From a checkpoint of a small transformer trained on Wikipedia.
Size: width 128, 2 heads of 64 (1 for keys and values), 2.62M parameters.
Training: a variant of Muon for these matrices, 147M tokens, 4499 steps.
Each number is 500 + 50 x the weight over its row's rms, rounded and kept within 0 to 999. Layers, rows and columns count from 0. Numbers have three digits each. The size before them is the row's rms in percent of the matrix's.

# down: layer 7 MLP down (transposed), 384x128, rms 0.0612, rows 99-151, columns 0-127
# up: layer 7 MLP up, 384x128, rms 0.109, rows 100-151, columns 0-127
down99 118:404440438578477459512548445566504471523444573556491523497498543550528518535544600502472528509516432564496542524425463513601533544541504489559511434490502465500501513523486507441528562546508499563568378529501558523545503431425484569550469533490560409481438394474405507441574590557489509433562440518497603380469567509495449421500446538502524548519463417577511491453531526553569489514439
up100 011:429438537527584445482483490511515499496518520488567578507400649516508433526530564445461493426516557442485350472492501493464550580526511481444462556498497523468537480522561440544587526462490486541496552539464457445605522482414564589509535544550576504523451476540494507540419474501516484468556510500528485474552397542511357555565522438438469484546489529564506495483385470470410476460521
down100 011:587457493454511581542519463486525559530500523593463429432534476549590429414527470547503504536532437519478533482557402523496493553439589521488483496464451529539492539413543490374467469496535538539501424460534557535471500437433474462530563535413543522562476492434536488405564454521582481511451539557423549548506539476478528404565524438536514604460513521457604384542497503491399535507523
up101 102:392393570505512465527564456555404559524545494423506484502421565465488468518442503596463585483514565505495435524599507494500537565532474472528468479542427532545578546470534600419534456457476453481560485581472491499518482499463632445553455568523465497509466525496452519507575456480503493515492410440508536466479497547493441509456545448376459540580553453455442470547400492582505511437422
down101 102:532512531494509605512471356495491439611505448449545562429561496528534478516499475400480457466474436496510496443510490456444450444559570484535544519553428533486405596490497427535445476499545500519450578554461604572470465590569443502398456485480442504419489595470521464531523504502483542493501482571480521556391475507561509554583503559557530555438474530487490594431532513502462531559553
up102 103:509535470463536544458462467507516506445567545496405523517419539547519381497492434611517523505508436409457550509487492497570564516551528551495568489347450392480460464615465475485463455518554585509413553459470518419482531484524492388499509538466457494549529544446402487521465481465485475531405505552494461455461550486403586454510544438500458564380439549500495461517489469492542487538503
down102 102:454536422518569562441516513524559454530542477462461550496498529494461558440430553491449523481528491493516456599532553547591464448514433461460514515472503500495393543540516512504493421407592570528540504508452464489516538448521480553489454434507534462433496401522452493474472474617441439555483602505514615368448453575375489525526502497503476529429605469431468517420493550481460423519484
up103 114:605568453491540437497497460557528464479592485488463599482539430451601480524543553517471507538530499501505491450535516431525463496596543566566492593540591545416472558489389497518547500499572493542482541497531487477443473533472459577466534468461482496506564426502605531419606550505546479453460489400542458445488444525472471453566564557568428462433507464509499511534435494549609575470423
down103 108:511358513478449510537495562555465544505494527552493454505517582529484532448414487506478557502603483529417510508404516493483533526522475609459458469413558468541495546434466520522412508595562545516480444436478518537567431587526486596439542546457498558427560524521510518533568493454565491513496418599499554557475523402577541450477599486540515502512570443470560575500530558495428415498494
up104 119:459549461586485481480489479521505422436561514609481480555478539473510503537517557522435513470477407575485568489521424428484470478542534545516504552516517520627501476532516473482612421452549519498496487638482370440420520410569399516470437506447453449473409482519536530453516451450556503463405470596487507450572493450412510541523458521549523457538549469544542446512539511510481472565428
down104 109:381593385429514527509581501529430541523545555567446494519434491431491490466541517516479472560440515512481472464475520481419499508464534501528562484500448511550506440563506550482564505472424531432448352445411449536464483542481460512550585465547425485557463420457476500594429455501611546523481474549536509426518578521477553569456499463499481504605501520531551579575535540525506521422570
up105 110:656436535523445446404560510495418527485384503433488536469508542452530564539547487457525560481572448523544580581503496460571514500461510498489512428456440520473522457490572492471514625528487486505586555463530524524502534561536512517531552362541542520556509477474460504564441463524428559368501530543514460563547551508469578435533482515556543424564560515474570451535498548521421543511503
down105 111:534543481449565475489520629464525572456438557461507460407479483547535598439507504539576561531558476385451448522491541400481438546500406514524536456586490564451485547525409541559526495485485490510507532437501519464493515459499419536531480432504423526560513458623432576499505489437499398542495537541483416516445463446496480591505540531427526427537510565534463414419492566473453452501493
up106 097:540555499608496439574554499564522408577498446605512484468572443485424479562457564437496529505447488510519499505518441465513604424526503593458436412431466470528431444502455484381476539458566509533421401491545423545455484445519488519555454546503506460539437547434437417421515527544436495499561574538479537475540473533486473496451555588615437507486478484535518524539491537495503453438531
down106 096:387480548433510395461509516510526480517521489447487544564465579503528509463441568487536510495418463477479528653420591455505412511524463518479397425397444483478533501504477520472511492533568455508544483583502402533510482485541497528578448524473555456491558431573481516605444434464432515429610500502518436424489410437466509489526526527524439512500443481541501413519542515492586454430525
up107 100:590514592483557505523538470502532435526539550578465530457368493593522502512516508538630481447591483482456455504519449527515587561509515506471596535509410470429446490613501497475544574539470507490457534516511503499516492504532550498529372439465526441451446412522418537443483463512487457495533577540494490419517576554573464501511517551506446490441467543479540470444480495628453377473534
down107 100:694548520508431426521437522497521496474481537418516506516481427526547509519551557545562477520511480473477427512529480549495492468534479463565519564531457491599470502491476582428502524553576509541414378453543529498527521483475473310539544457590533462471490452529475475491504510474478560470499500517564542430527439517460489423545466459538590471478408487489433443423500500589410484521473
up108 104:477504454522521460575515429553519532546426492473525539474549462467513473521486533474499463509503585476471460495542467570442529511432510578547612528397538478584434484498509528562527602523495538401580528503499515555424407432509467487367462528553526566484411576542522512437535481631477546500587486538627510415522566472499501444554435501594504478532480472480552549482484485595452490479497
down108 108:532490463565454523521486526591512622475501540460541425533466459555518574431518500448433433436442503544532530497498512504407457445510429525499531438465537486473589466412500529418479466547579643487487520482539503623475466453570470485543459578633500431485504558471465460516452459467537489479570458459493531539453465475551456542539413521460490525476432622559467470418438469511469474439534
up109 092:560483533433511516584550518532600454467598535518515412400495572475434505494510445527387569556449550564552476399431487507486506463483507479535465494457480508479446457578502558486474396647522589581491494551528474509398479568476458536527524531452516541494525534549497496519570363459543479559477524461505463449478491487482576491495464489593541597559537503522476585555508476529512436531530
down109 113:463465478435596449482492509552493469429500586448625528483600555436518470521443556411493499540466533511565410524496509557502510498516454480466520439547512437560482464522520545534565451481429425494454486572511440443543523585536474499493503446527571541497477509490409423405577482549419524553566512512557481418502415506427514386578496490505422425525405509572452581504528513495540507460568
up110 112:487480497528523455513524500529414437469540457459424534437479507496542481448539507470537465529433528560567577449510553520421508574506457497438539541498455539465524526544513516603449484554559543414490534536652506536505460523516457496394571601502484418570558526507431580462586528438456480471574489502537492537475411453490482369480580523429414488479506541460486602563527524545602496470515
down110 116:619521438518539436488490354469538439419516502472500524576567521508519490461508538623495421496537526503516443532422444490577484480510506445381527529516495522435482493509480483512512506427485471457564479530408532364538419422551521500440550501483514507467489539504534453560536453551481509514497526549494403514473485500503492536528597538479527473432383497449489606569541460565455560598419
up111 114:446514483580506531456569498463466549546549504525525448535442553518599531554517509462472551492382483426585515509559419541578519495478529555567525464559506416508482499579525535529498406455506575517580517489559609457602404473529494459448539552458504485516480547559495476526521473586547488501531429591522581459445471360568595434485502453529513589495539456525436507548465444465544501522469
down111 118:421468526555498537451473574517585508442497484554476524492526497624478518487391487462542516555392486470407484474497445519542509463465509442448494495529484529489564473529498533549424431453453524532590467507467583446458552434513469509519586423509478520561618496570528465473456504488405490447484426554593586502526539594513452581491447525528580464507527511597558537412463598543418474499507
up112 123:513427541506446433526508496488569520452553479449413523446438402467453631491502458378510449520492565464444445528535412475514411534547482470628503518487550522565460513546521486510553413490534491527509443478533553542471527461557593563383492456509538551431538442517490418494517540486448552597522520413505461428507533538566411559535511549510554530532526489516488519598461543560445481556458
down112 112:510408457542503459558514530574476518568493423413634450444526502493529583473503464529586557495527481472396482540522559477544492458466555597499500436491449509467485364510518408463575520518584468510525514469511459503555559535570497403475488412510444489484494605477521556553502490537512571508509393542544563393541498502508501501599439505494546421455524523575499509512534455450474534409456
up113 096:506499595481465488516444452504470533446492524459511423438497533523416503429554452519503457524451466432467479499526480519378470495438479528552491625486480525429414488600641453450455507479479567492503501548450500441461537566511469463512616503476481481471509517444571533406548429488530465469503444522534471417559439398505485543550447486409528501492493554522627554462544504415529388461504
down113 104:532444527485440471492394602471448470430460466485497552527517511533486465533485538481455545496455506473431514551404451483565458503477412410522503537513542448523596475433545640459465435436497511527528448487479503550489554488508559447465502431540483422500549412500509556393550503436486577466476398476593519400444461548498459361446504482570495459547501493593491465567554484481525562489480
up114 111:509536421511455521459507470464581527476511509555511543462518539445484568510568560524496496536534340484504482580506557548573472526480537512461475496490381509579465535519561496499540461489523522513514474635543539538486526510432527470517481501462564536560502494431594421558510552592499474513549485552534539503534550430514496508514491467516531518500614378522519346514507533455626377531436
down114 111:465403561480506486450562520498499510482447556407563499446415465501519562514380461468493454454455480577476428465503462470479413444477476438491583507482523562481526498480540529451502580566450541545510469556509538466476545377410558488443532526457476494548495503562479467529568480469497487470446551403465554470467465525420546466473527562579423612439415525487392384538475537548455517546426
up115 103:556528542451494445432605494456546629486492344437481469442515481459541435488453511492534533409480506437464554527507495472534594479520409454517446529454539544545480546551513518519566586553535472489516538472510680562552486456480539454506455520501476505453553486514594553531408425554563463480480503525512456520418531503404479475439534476510577492479459525474508451544465432510553555562432
down115 106:505495562553415451510577529545574472504437475479613492542514516547550548527474524545560429400552546502492488512484382571499481523498506472481436481408491449474459507448491420469424491553560438564614422519472563531497548436578540503593520430506469537426538407527588442464411452551512594545475467522501498430545571468422442577524527508458553440553491552573514494487496473504526508450495
up116 039:419575477452573467498557508437598464585500552485509544510382556519572470473458441513521542558472511504522421529591558512507547559459407513522496488465438493440532456493483525533577549435481556535476416495516589537440601498449537525515392575589447492558424520608532462458511528550553482580564452495539473600494432553491480435446560453442496540528492461593528497524437493486500492539511
down116 041:507470434458546518424540505492504484553514502539453428494589475586497433460543530572482532508586460568413466471504405493362457550412486559528522492568505472451467597427462480506458515492568477531480470474565604478535475496559520540519491457477503495481523506573523596511504495471480505514410474474511548540391512543451476544553607550465430432621495527403484496506545480382406492461487
up117 118:485497441537563522490488564421505539609532460509514438508459484468471547470397526593544360495431456492466498497544466467468454503552564492496475587502471431520449474461521485566526454524580520434562492444534491499494599467521449612527554493486551498532473552506520499535392531340474462423543458541474440478522567557454407405459445524499513513507509601526497560506427552524490421482441
down117 108:490546478526507557551551604531432486536510465442546421500448573475434494494488561465463428443472598468512505481437558532606484424481428451526550510499521469426467474451495510476463580510432482591504556494498455541391498556502564531511544484473502463494468544463510511523361458513456567464586474553425452477429470508535441526571543466512566525399442562408503616507481427480502569444569
up118 081:459467430517505585492470439492418503504504376513412464555488566558542524553577595555600491468519563439516561451483579522481405513494541519515519470535489464441501532486532524476554486415556397485517455440406518408533540468475430467419501435538531457493518621496522386522542536533419550492499514535489469443519398468465472588462529429487550441502507587508519560529503487485480573548547
down118 089:588505547521545481568446528526490472549464469369577456501622475557454479503541501374497534448516463554541551497514554480456490510598518411581481521540582521468463482449491445491523487531476592433513432494565342449483453494537517531501537526493544434458494425611436484571561502536567541437483574514532484487504537541459438445494476505508509485550461551473510393576452488430545477445538
up119 099:387475535491476519485419506461477493446437451557473543496469497459410467419544510471537481472512460570460625476464550500523515539563397474487527498500449571473539505475532541466561525490471400429528524547502569526539441531552453524519468638418490463598600475498452423583386473533440540482564571548511513499507502418534513495573541491557456617470565534494545508550536560578472502482535
down119 102:523473507500505485389545497456558513539526592488545522537529498562440495507570460446520512570557515452517435602551534486453465418519538373506476473467485469459536399530480507488490474549475568492535484579501479486531551519444587490509483598638565528538458422543595453450450459576488465470522567564460512496574496564576490505504369457446592471497407536487574497471468439502497475560569
up120 101:506521359473544533561438430487531622498505443464529479565542406470496444476560504567428476493475508566508581473452483530455484466409630548576433596503563477434464510470521499461641521484516475552525548423567532495499506493489566513471480541510479512585535584457504446559541517521460448436548531526421441478454524470439507497451496489456515537500511600534485443485579428474494582473426
down120 099:433512489486550490529467501567416541489500483588650545489472489549445418541547500500431494498525502538486486432484384543650495551482523432579507515564596498649496507488467521538521554493506451606628566423532509541451473550495500539487510542474538456539460417514461510486438471446432480525440568528498487549509504507472546541499505453601567499510409535499528485464461448493507516492595
up121 087:461563481609525533458502494506484387572441484389526426512555436538524511474494468519451497555512481544515559518494462602513559553476526598518586467456504444488444411525514494445531476551381434527557471492537474469541545463450463545485632484452506481457414436473542502516515441473489498466517542556489551549483429464549670541536569545446506467509474487415498454505472423509576484512588
down121 098:508437543451609442441465501510488486501466476515476367624522424552493540421454520529440511464526560451546449531438490489495434487455557466506470369587510527421512477633504410543388483504514434498431501440504491513517538492592516454487557519479520491520470562439532503440458527463463382469476406539430503504513498472528586546448574426449464490501541443444434480453475466524499462482536
up122 103:532422472519574573523436533510538441513445454498500476501548566526528459485449462532544482467496488529453487506520533462460640436453544559581556541473500557437571535465444516390456471550519507624484566543494446555462586428480422466487501499509518444483612514585536564549544392499435474446487461367463455520523510516526416412504467515528492478518540487578536489589502451582445453542485
down122 097:428396477558403438566631390444462539488555448502440487534538500511432470544517517410546482523516441506473538419529528563525559490490520448517450542491472540514511531461473502461589531465494530495408505544425532409451447565470559503434480539466468487490428585589499547456453555492500464474510568455540403510481502553569477555455457487475483515648505462419438498412474420531551482522483
up123 100:404420633531475481530479485457472465546476498497464425461460442488397580535510511463461534500569530504458492458538478453488661545446488487504493503477507430448487470482492404518520446435410447460516520406510506404450562373472514563569544489550465462443556473561391554495448541498426551541485526501486498478451480487511481528504524617556542507467524505477598482561426432512547448485458
down123 098:529452536455505509547460438489511415501512541459525454462394494433506563508530496513577436522522544597548464476452435444546615564576437467446554536475513435506516527498490478483484489601590442388453633410471496466463542501548408521543453544525480482464516458498529520483495525502519492514454382421510448565543579466511598487545496564474537461446457372501574536534442482453525455512511
up124 102:573474511531507462496473490500538512495556496482502476455580420506628522494609537480526543491496459468545483418528452534438551544478559485507463448511475539520415578513473521520565500503585515523450583435601549512506454451407486494534464488550545568462587523512484516615539420489487623516516509432579486482503610563473462547455473542542618593521513546500576440568446475448398528489489
down124 109:578521538510429612500521569586549553420537539479501445571429492557529516487528533511486467471470461376418474517583539603494489451485533485456557456566483539485535499470462500481501508528493582534495506430489461480573411542433408475502539519530449539440481470578460575492483504492504616454526492473548504463511531547462434529516427463566547632568547486447461467478420419523463445385558
up125 112:420466463522574489372568572517481522572416509517511505532538581558533431465520503468504541500466511536536532430592457494469505550427544504465542622443458525456571453475559518518565480488501444586549539559501535471547528501528418493487473461474549534465591578551533461559564562520591538452556411561611472442492560515567481485511494600483494482547554417485565553566472433460548540454513
down125 112:563467428559555517502528564455475478462441559479396498563370490530513519429550481549527534542478539498517434565430465525456517464453438570516427526550483440499590465578467473613559611515528454503493526528466573471491507495640488490427406410523560456473559508450491529558524493467503525496502403506417435472571461568505477516489576501528544523496572509444512547446567461535463502569572
up126 106:496431545549525433489460493524482404380559471558436522508437504537434582492516449498551485470482475526397498499600547392494505539466495480498614477543525491491473467571480515535471494535456380507464546441507549448539411558477546542471504440523588381569504543564507469599508583525506487522425487530350526448444498464533508515453494512534512545380559461507509502528456506491471445457555
down126 111:406465509487515497492433513495438523590464530480440574528473479616550546428423565536522508512477516505459478593529487500461460548537337383450566512457450478543597557427481471476496535448514434519472553583509445555491441396490506445558552516481451570577571534567529488444491537534478501557573500490470481501513590502488535482472500596454438563473468480484422566569487523580506524520563
up127 027:518451505493409524487532444483499561512543590403467571539462551489524445564448555582494429472486568567578469482538469536522465554480441499513465531527500500455554478482474541553423535513616550456431613476577494518439559556600594609488453550463459446485458489417490534501524472483498397499488509491502551535553510531365467515559527479493478551528506468524455514571370512507430590477490
down127 026:499515517489411513522542381483479491492460547421417575503532460484507439482515489469539510593447485514466479499396520468430501509544576583480463535606438468524435362506551517468529587405535442513470473535674484470420487606503505568544530597596483492467472433469513503541471486502533472524558473473405580482485479533533538425491504532503439479532495530513547524505488502490383510484467
up128 121:492434456553560473458513556444532498568475528523413488480471534514440449567621481455462488555402539500500538477433410489531452440505527587500486545594480444568461511441415546512502550564621529497540520520535589501545591458450482489463463533487412515470523497469387498513538478455443421492448541509536575394481552472420490544584588557492453477470506536488506485547549477550587499511400
down128 119:513419547560471506520561450515483480545471531457408432523457511529503544502474537537506471496490623532555516589452494459482537470438508611468443607575493535561567550409528513574581479496514547526479503516457574549581562470489546458435561437532447448528473454583367554543440418522526511460454405454553472439429552533473508566540491460551582467508523563520486476524548442485413520552469
up129 076:486419358466624510493505488535506473469552527465441560495564364586503520521550583493551497610499558539458462458555535460537444512493623498494533501535509488518533515500589459406544492461514601524447543458432418453639499536536489495557514513521427475541425573516539434560456511473504517490489517517518532530469455557483437520475555502562497548420566512499436452573445480575500475480495
down129 081:511565506505534435489548573520486567463482603469527462493478430467452513506554646508529468417398569532388481500548454560612600455470505452510496586455504539534402519513464470492494500496532504521440636471437540507506513561498489471484475518538563480512543544517548568562445497496473559516464556516534591455593475524492403487524484483565592416505482472457579431531469525504602537529483
up130 100:552584544504491471484518531558542500489530412482539572475476456452470548472546458520592377506595486436526592492441409523463464506483535470576503468506502517479520498590524490611468521517449521568379630491431436500443512410417518598494541476471461426437556538484540459565458476485505534517516476451532458545447474528485451465447439538577548462485498473423548534507488501566528378524568
down130 101:519559503575479524505538520564569498450499537555462463414430541428453600471478452526516468484550502518523423557466509498422477334499462483526484470495566552465526433584541479597497487526518502478454485377495461551577570450474420475512521530503470556511569507501535506476470534492516402493487519501496504487484528654545484493502455514411548446382401416520559556469461477383511525508536
up131 015:498592485526457576489433480491493476472587460555509397448501556515586512457432584515507481515545525487450534511487487467403559438481472499539505505511457522530562455547388499495502405520503520391526442454471520498443442361497551416490582505536571472513492464497491453490470519491508585518541512543516455523475455511485549489605492455604446436522488400609577527438421489566570459593530
down131 015:449471556419524473447528470504541511468491394469417503534543530502468512494564519475496532540513431371535476483486433477476388509565588505516499473556525508528622469470480546380505410418392463478517528552590431560566562523475428542493466476511450538525534489454556458598547483476475506418351408418492503472540551502545470453438552531454497529467473503513472527520565493487478440464467
up132 110:554393529529527560502494502486536475419590474425503492446555457476543542540569583368554520537536516363604442526490464492531461551544490542579510440485528491560562446537505564408482544555470517414437485522563481508523521443493605455475427425488540531497478435462453542477575515490489543552523524556496427470479497414464502467558469560457602563503583486532475518460534556435508565475447
down132 110:553487463460545482496472549382505509469459522496501423527408537459519569435564474440499415597563513544432464547480621493474550436482487519523475409482440480581535421451562437467487511534434456448554487581446482497507509441451410442450477440465575530470521453476579509489581578522487633541548479558493483457606592444495529467530556611485475499462514523506442530486520462456479545483473
up133 112:490464509523470495539424465505448427442436542605502506442551557581501440529600492545438549528512452520438465498464450547576574538380522569446378484491526579522487546526529512471566498502496469507516524481477425453408486495510553517527475504475617438463468568414545608462481513550585462503591416538443505524511492467503470560571534536544568471519462449479533553621529562524450455453484
down133 114:586528501479446560432510568512481484531525453498532512480442497546551547609450555533472503454494517496506514464503499502444476540430431434509562405488466507495440547477457504585466400486448467489593536564398486559534528516455577547489520584439450367586459480546414396503524478464562505562469382451508505424490562528457444436423499455450500575540433523470508458514493490497424533601494
up134 114:560509424500603434528462563536497470588493403416468518474491538465493465461495495426454518550493507526516565495494454510524492514407410607532509478438440501495476545536519495468464385470478522426490599451470444435539513570455515530463564498438431452573474579473497482547498453525522451473455504420499495471518499615551520603466508460453557533525429479465596492525336508473440557574516
down134 122:485483429511471480573456564413651445474535471483494540501489509406579464501388496515402565557513443541551462550454555490524469500493526496489475412480434451488497468560482526515478479520503525482545434395433440471477492497513473541442498425567490560572572534521476505586475488494653501498477507412546533575535541490514472540411460395534485511523422482503584533483413458522510560600494
up135 111:510457479533513437536468475381572510517499467468555480563523386420473478521524448473446571508486507447532493564463484496425482488452556402495483538503483484465455387505495483393516426425549558496504430473528581532474551513434509422436526521548550500454486468512561475442574488474477476588507374567445480482522487548499573546470522598537641538488443483618411540523487557526555504526481
down135 106:540512569438467499443375495470477478534511479486566574518460446566446501477569532443540607553444475432540555553461546466453505558488485479540507472489496473522531548594515565577540450444524516536478505496469497583532553509567447415524544495471471504524440543482540487529455539481468455594518539531631468456601469503546562471535469556508448480441339525568464518422464523451471548522644
up136 125:574485532504505498525472514617490510456488505570392437456529515455548451462550517518481593449587611434521514535475497546471459506431587460441494529465502509416540522549613540502460454459451480464510438518480566473471482622442489504420469539469456560515529522513433535438533497467574489480454521381530567448486410582490445511412548563514562575517472547509595477588481517466535572516443
down136 113:430469527421581541533578549501474515442565543452492542469431567485499516493520490519470515458534600456487496524572480427414537468491521492385493524517415457485486536565556575549443432441432396435455393493548535553519538509410512530531549474547421516569514508588507528462537519529532463510491522587486536425615467529458527522493457441409409532523541557541571511447603558487484441478493
up137 109:532474443464498573472545405612621477520508469499453446532576475434502435507568464529487525522574514560454426503523548445509480454547529503482444415456479401449427586473425445497429571468477418481509486516417554547451546440506505446414526488489597503526471481525499467554549521504468396458514541424522458456422561585506530439502598570468481469468515514550467582577499571537489503435513
down137 120:489550508495477453517574614604502479439584497532501500552507476541478470523425533481479476539557444467448450439495464478510493581511479519539487540481468528485589526472475582503415478493416475546428554491415506550568567470603468457492544464457497492499575392462583464584507504507490504430529532435480514458453626463470507540348517577465514620447496548421470544600507537525474542475511
up138 122:510532547557519438515543482482576579469540465494539472515465575481529363499468542485515510408567577464416573590568621554603466451439518576572508529443530636440498544499479558507417486502514482507501549500524544505534440396484499551508510530475550393504590553470530504465592503544499501498507431533595515561478549438525556496510520515539550572524574436475528495546447502510553522484455
down138 118:529513411528526402565553525537546496464469411633502587521519551407462473478447466422581517566550538506448546524509543438583492441506548495454508527461470466515556515508485535475573467524483557529574552532519511423556514444541458518449465547456534509512564547487547438463466578559466477445457505410572506571510446494421507608485535524500538534387616605527542442444536566534484465479509
up139 105:468532500454527571537447324468536573509335517505515490563506416538481524531536530577512560548466553488516367478557545418595534501521514410572464478488544535494410523434454543436496575495504556443569498509484484440422448543537534584543525480496482526543472433475515460542488466544506459587453466523457488495491527595511512491500573495470477603495509525551523524509488541416555474577481
down139 105:605454518534516501514485482455518496500463481518510438479506518517487521457587555562575517514540519489601518427475482542527520400404529490568524564497523455412554451425511443424427561514573542457541523476452626412474543533465411416512423482565597482482590522437495490504567365470524463536502528496513408495503471476522513668481520471452454495504556517520435549520515484443532533516481
up140 088:554496499479522471489397459536469515534489459464418564523486452593549437560464461464545557502452492563458447472469527435519500391544490529497375538622499450434448536528462529482524512568475506483528505498467579484520601560528488505415476462500572438527446634511525375531532520498469554440409484478518558565400516454456494521558435463607572550500518514561503525550454509518409470524496
down140 106:517452494499501453707538548497505500582501506509575500556559524479609534487579469408513464482487501519427434499488491450509543518508523474479466556491466562382413374522495461556514445456514514527458526558497490472491555597533565496460477474476494466462499524633441549491507507499493418441497476543580518485393566520455466497458438564482410519568452421516462434433514551538516511466524
up141 102:554558395502482351404421543560443434535421482479460385542515528432452500456451507485510556501502484498536563503646535544520465509584518529408446582516544492433536440506484537528516537546485423471495505515539535497599532604585489517525399437506476523538494554507441438515455413523458505418508546459542488441538461495500517423492532491444535483576494476470432500508504525513504520506608
down141 091:511603519486519421422559504472472502506476487473498536502502488503554506593565490438565488500518521518419505518575528501463522412433403450506533498502549508401495446455461461468601485525544550515499493478536446527562548554449518583552486529504534486528476468486462643565533445409603416530545444604562525471589528591483530567567516449425547470475572538520508450454391482468438558459545
up142 105:479463531548519488517483480481431492511545442509446536516517553562465451575484442494516486521476526405548466494552430537591580501513495519470513525545447468539534422565638489478565509508453478499517511385488428523531546575483482451571451570516336532507473575489578513515459519599450478524507479565557499512487495475523575489442482524492545494477523644429436514528561475386620554544541
down142 105:572457533528475464595494486428582526436468493548516431489458446468491551550434541496470495486590507526571435536501446509557453318510503477625548432565512455542521479506573404433484579514569427492493520502474508505490490473625553468476462519538500520504498540520530486524419538426523453471506476470503534543577575560387474540474528575511527574479506475544521481593502446381471473465513
up143 105:509477490614589476456599510557491513599451455568495504458531501471487529507549435587561446477477650441515572505452524468458505466536455474503422490451500461463528442553516468629498546475481468526494420570480499508585491562493464514560478551488422556494490549493536552424522475500393596561520469466436440530497488468589513454419458509440574492539516453517422487462473583394493478567505
down143 106:459527509491476481504473452453528575531536492516535489490558455546400594496512419589525635458501550519482481411516535625484552482456451447584463414510564454481431415437466449454503479465451417523527379541423515460534504481478432396491463571489445548414539488503486492572496399488500538544497542535508511509488539574526514602541436551404485499567541494498442494449530504507423552481500
up144 113:495400517566431463529567502459445476538525470519539576497401521502509449478530507389494575504577542501521638506526597483525509496536604519487499474523484505486490596591453416516484451490553435481483417389520642517542548502490492477460471475427486570469518511518464490484483488566536478417495484401488440512615548519572451557546513554518473483559484527470622493563491454509566508456508
down144 102:438489454553491461474502481467497433508542525563555527505490484506547483462541495503520399537522604645528533477526445513500527485535523430542549575522497550545531403522501502469538578530514479521559404484332487484441487486404509451493523491498473477628493463522374469494509462595490587515440499527536392510499449429460507509520408521475557533556564567575481474421555499581482508525560
up145 111:481476483545613511539491499543482439526461497441495453493500496581516549446607512505577478519470456482479454586523528450468558374469478449433520537443569465493505502420453548498469505458493515462422530523469539616416499418411522492478408590501430467449449598532544474505473485459592491400509514583531386564505457436490488465438494560528572462510472482498520543485521508447554434387443
down145 108:455570474510407564420462541466502510504604377503469466470490501463520480515424532544375494583445506494491507438477543543473491617485576549490560529581474491570528577488484504492561480444520451550522469433493629495467485548468547505465439501435463482604613497458531581466451486530441532523540573439421518533475438484486396458568564513469517486528426568544514501467558522479435491559490
up146 102:429497485438569472492541523585598436472489498507485600508531455549516536497550471431477471491503549540512584386589514402467462544547511631479559412430494500524552621569474478519553499553473436542527486494414500506428530545554469566585521581543406514456518474530525511522449520526443551574500577534528501558508523533605477503534469473404503474450587596538522493476454522472500464527526
down146 104:429506513501522483501486523495540432477540463457529500510520486511518513628504512342431473611554571583519403455472557523468442525494457398495572592571455508565599481452482439505587498508486444443475483489483453538500559528491536519588470434479507508428575513534574518517414452412447527549514463530424434481438476579533554520592441577541438495507431453546501548544474531513502468530464
up147 086:489564588543597584487527493457563517509414503555448492458398511480493440512498499589493520506496508533582384501516565557522513467441467533478581431514446436416450475516516478414454445486519583516598566370498496475535483552465505467381505548482550518387491486537520522559480481513498529552533414471477564532428436476410517506545543516449536544502470432405573534530550498524543492575467
down147 093:509560599469601522477558536515500513486545609614473556568475441563539426583544579412466484519445555557560495544411588429513482459495482522427522342504420512427494558579502439506527484501481528529501506535476486511498522540522552537550461535484486518439452544517516502507441591475571513494530407519509487519410423519520556609570513614483488481477458508465500490507437517554513523478434
up148 111:449502462435524510544402399519514523549543573508485523539444525544493522580490432459474506443500525507416448539435536525378455494598590514499423506519590407444445615531445491565507563527530453462448475544477461440470533499466490446554610573483402535520503540533483510487593516525555498504425484536490456510447494473509512417497473514544508445600606522475624543547461528566526493516490
down148 104:414522534509520469575522525468559480456562558521537518562460557554496560503585534481474452481484481591556504486520460475552569560398456509457582515484439482446500445450538497549452525540510498483509516451500548568518489525417472561529518455558472485536506444562427471396477589531511555504544495556586479499475500506473591438549388355495449389451446479466349488524525515554491604530513
up149 114:579517508489505497521450478539506555545432448461426572558433527496493526459507479423458461582449470519577525486494526477428497526534499495498513562463567381565549507500537574461494467482505602510540469658449567515487607526566470514527475474391492442510462560518436514468495426403488514557550645534478514459508485497479474466520550493413462552513577459435477510491521541420505435629479
down149 120:556537479437450501392552486372398525512489543538555450532472451531486478501522465521407439515495530485556429411529433443428503441506542428533577475551414511539557488495588527511601587466481535572481504499491474445411457424488478546428559507466529555414491431546419454379430521510480471518577474443505459537525440451508498457412487448458443387508478487473481485472496476482550515477475
up150 096:484544555477480544522607473563424462473581342440517462469423486570449494489509457434439535579523391599471502411504404509493536400464543477456536385480572433549485435521526436485478559574455505499477516451464562501436575429570495443464478533567527484478451527513469568518596533506571541495468533523501444574566525497534519505462471469541438505441557500483541483494416513467538519519500
down150 102:527587558545489460516542562495430524579490600504564454491454470498479606461541480469501518483446475555641425606516528445419484430494498542472530542490385530527475542470501517498416534564547702571510506499526565450462489493432577478511517486481485461459491537592488576512467545484508387490432419468568564520549534453533536471548466504489485558515526544540464505514469492506464436481487
up151 044:445505498501450532538490491474477546506520447369590529472481491447505454501570450506459490560482554452419578477425517507393546430478435503438446492476522495480532468492446474464495523483574429640486476398500496459513437526476480497471592549443522592490609438462393551534432469412556452548551557511455481539600497513504532504442552427475456467591441457497547539486477549552508405527520
down151 048:496482463564482535555561515479510554495499530568508417582550501520490489466502429474441547494474491518513439524554506407487539535557462586519483499564452545437509495570506503523501435517485483418524538524494458580438509507536513504467446448458466546516353537484446496452566484500688524524478580501535381462431602501510503515512500441442530496395478568479618420499510527417477412420516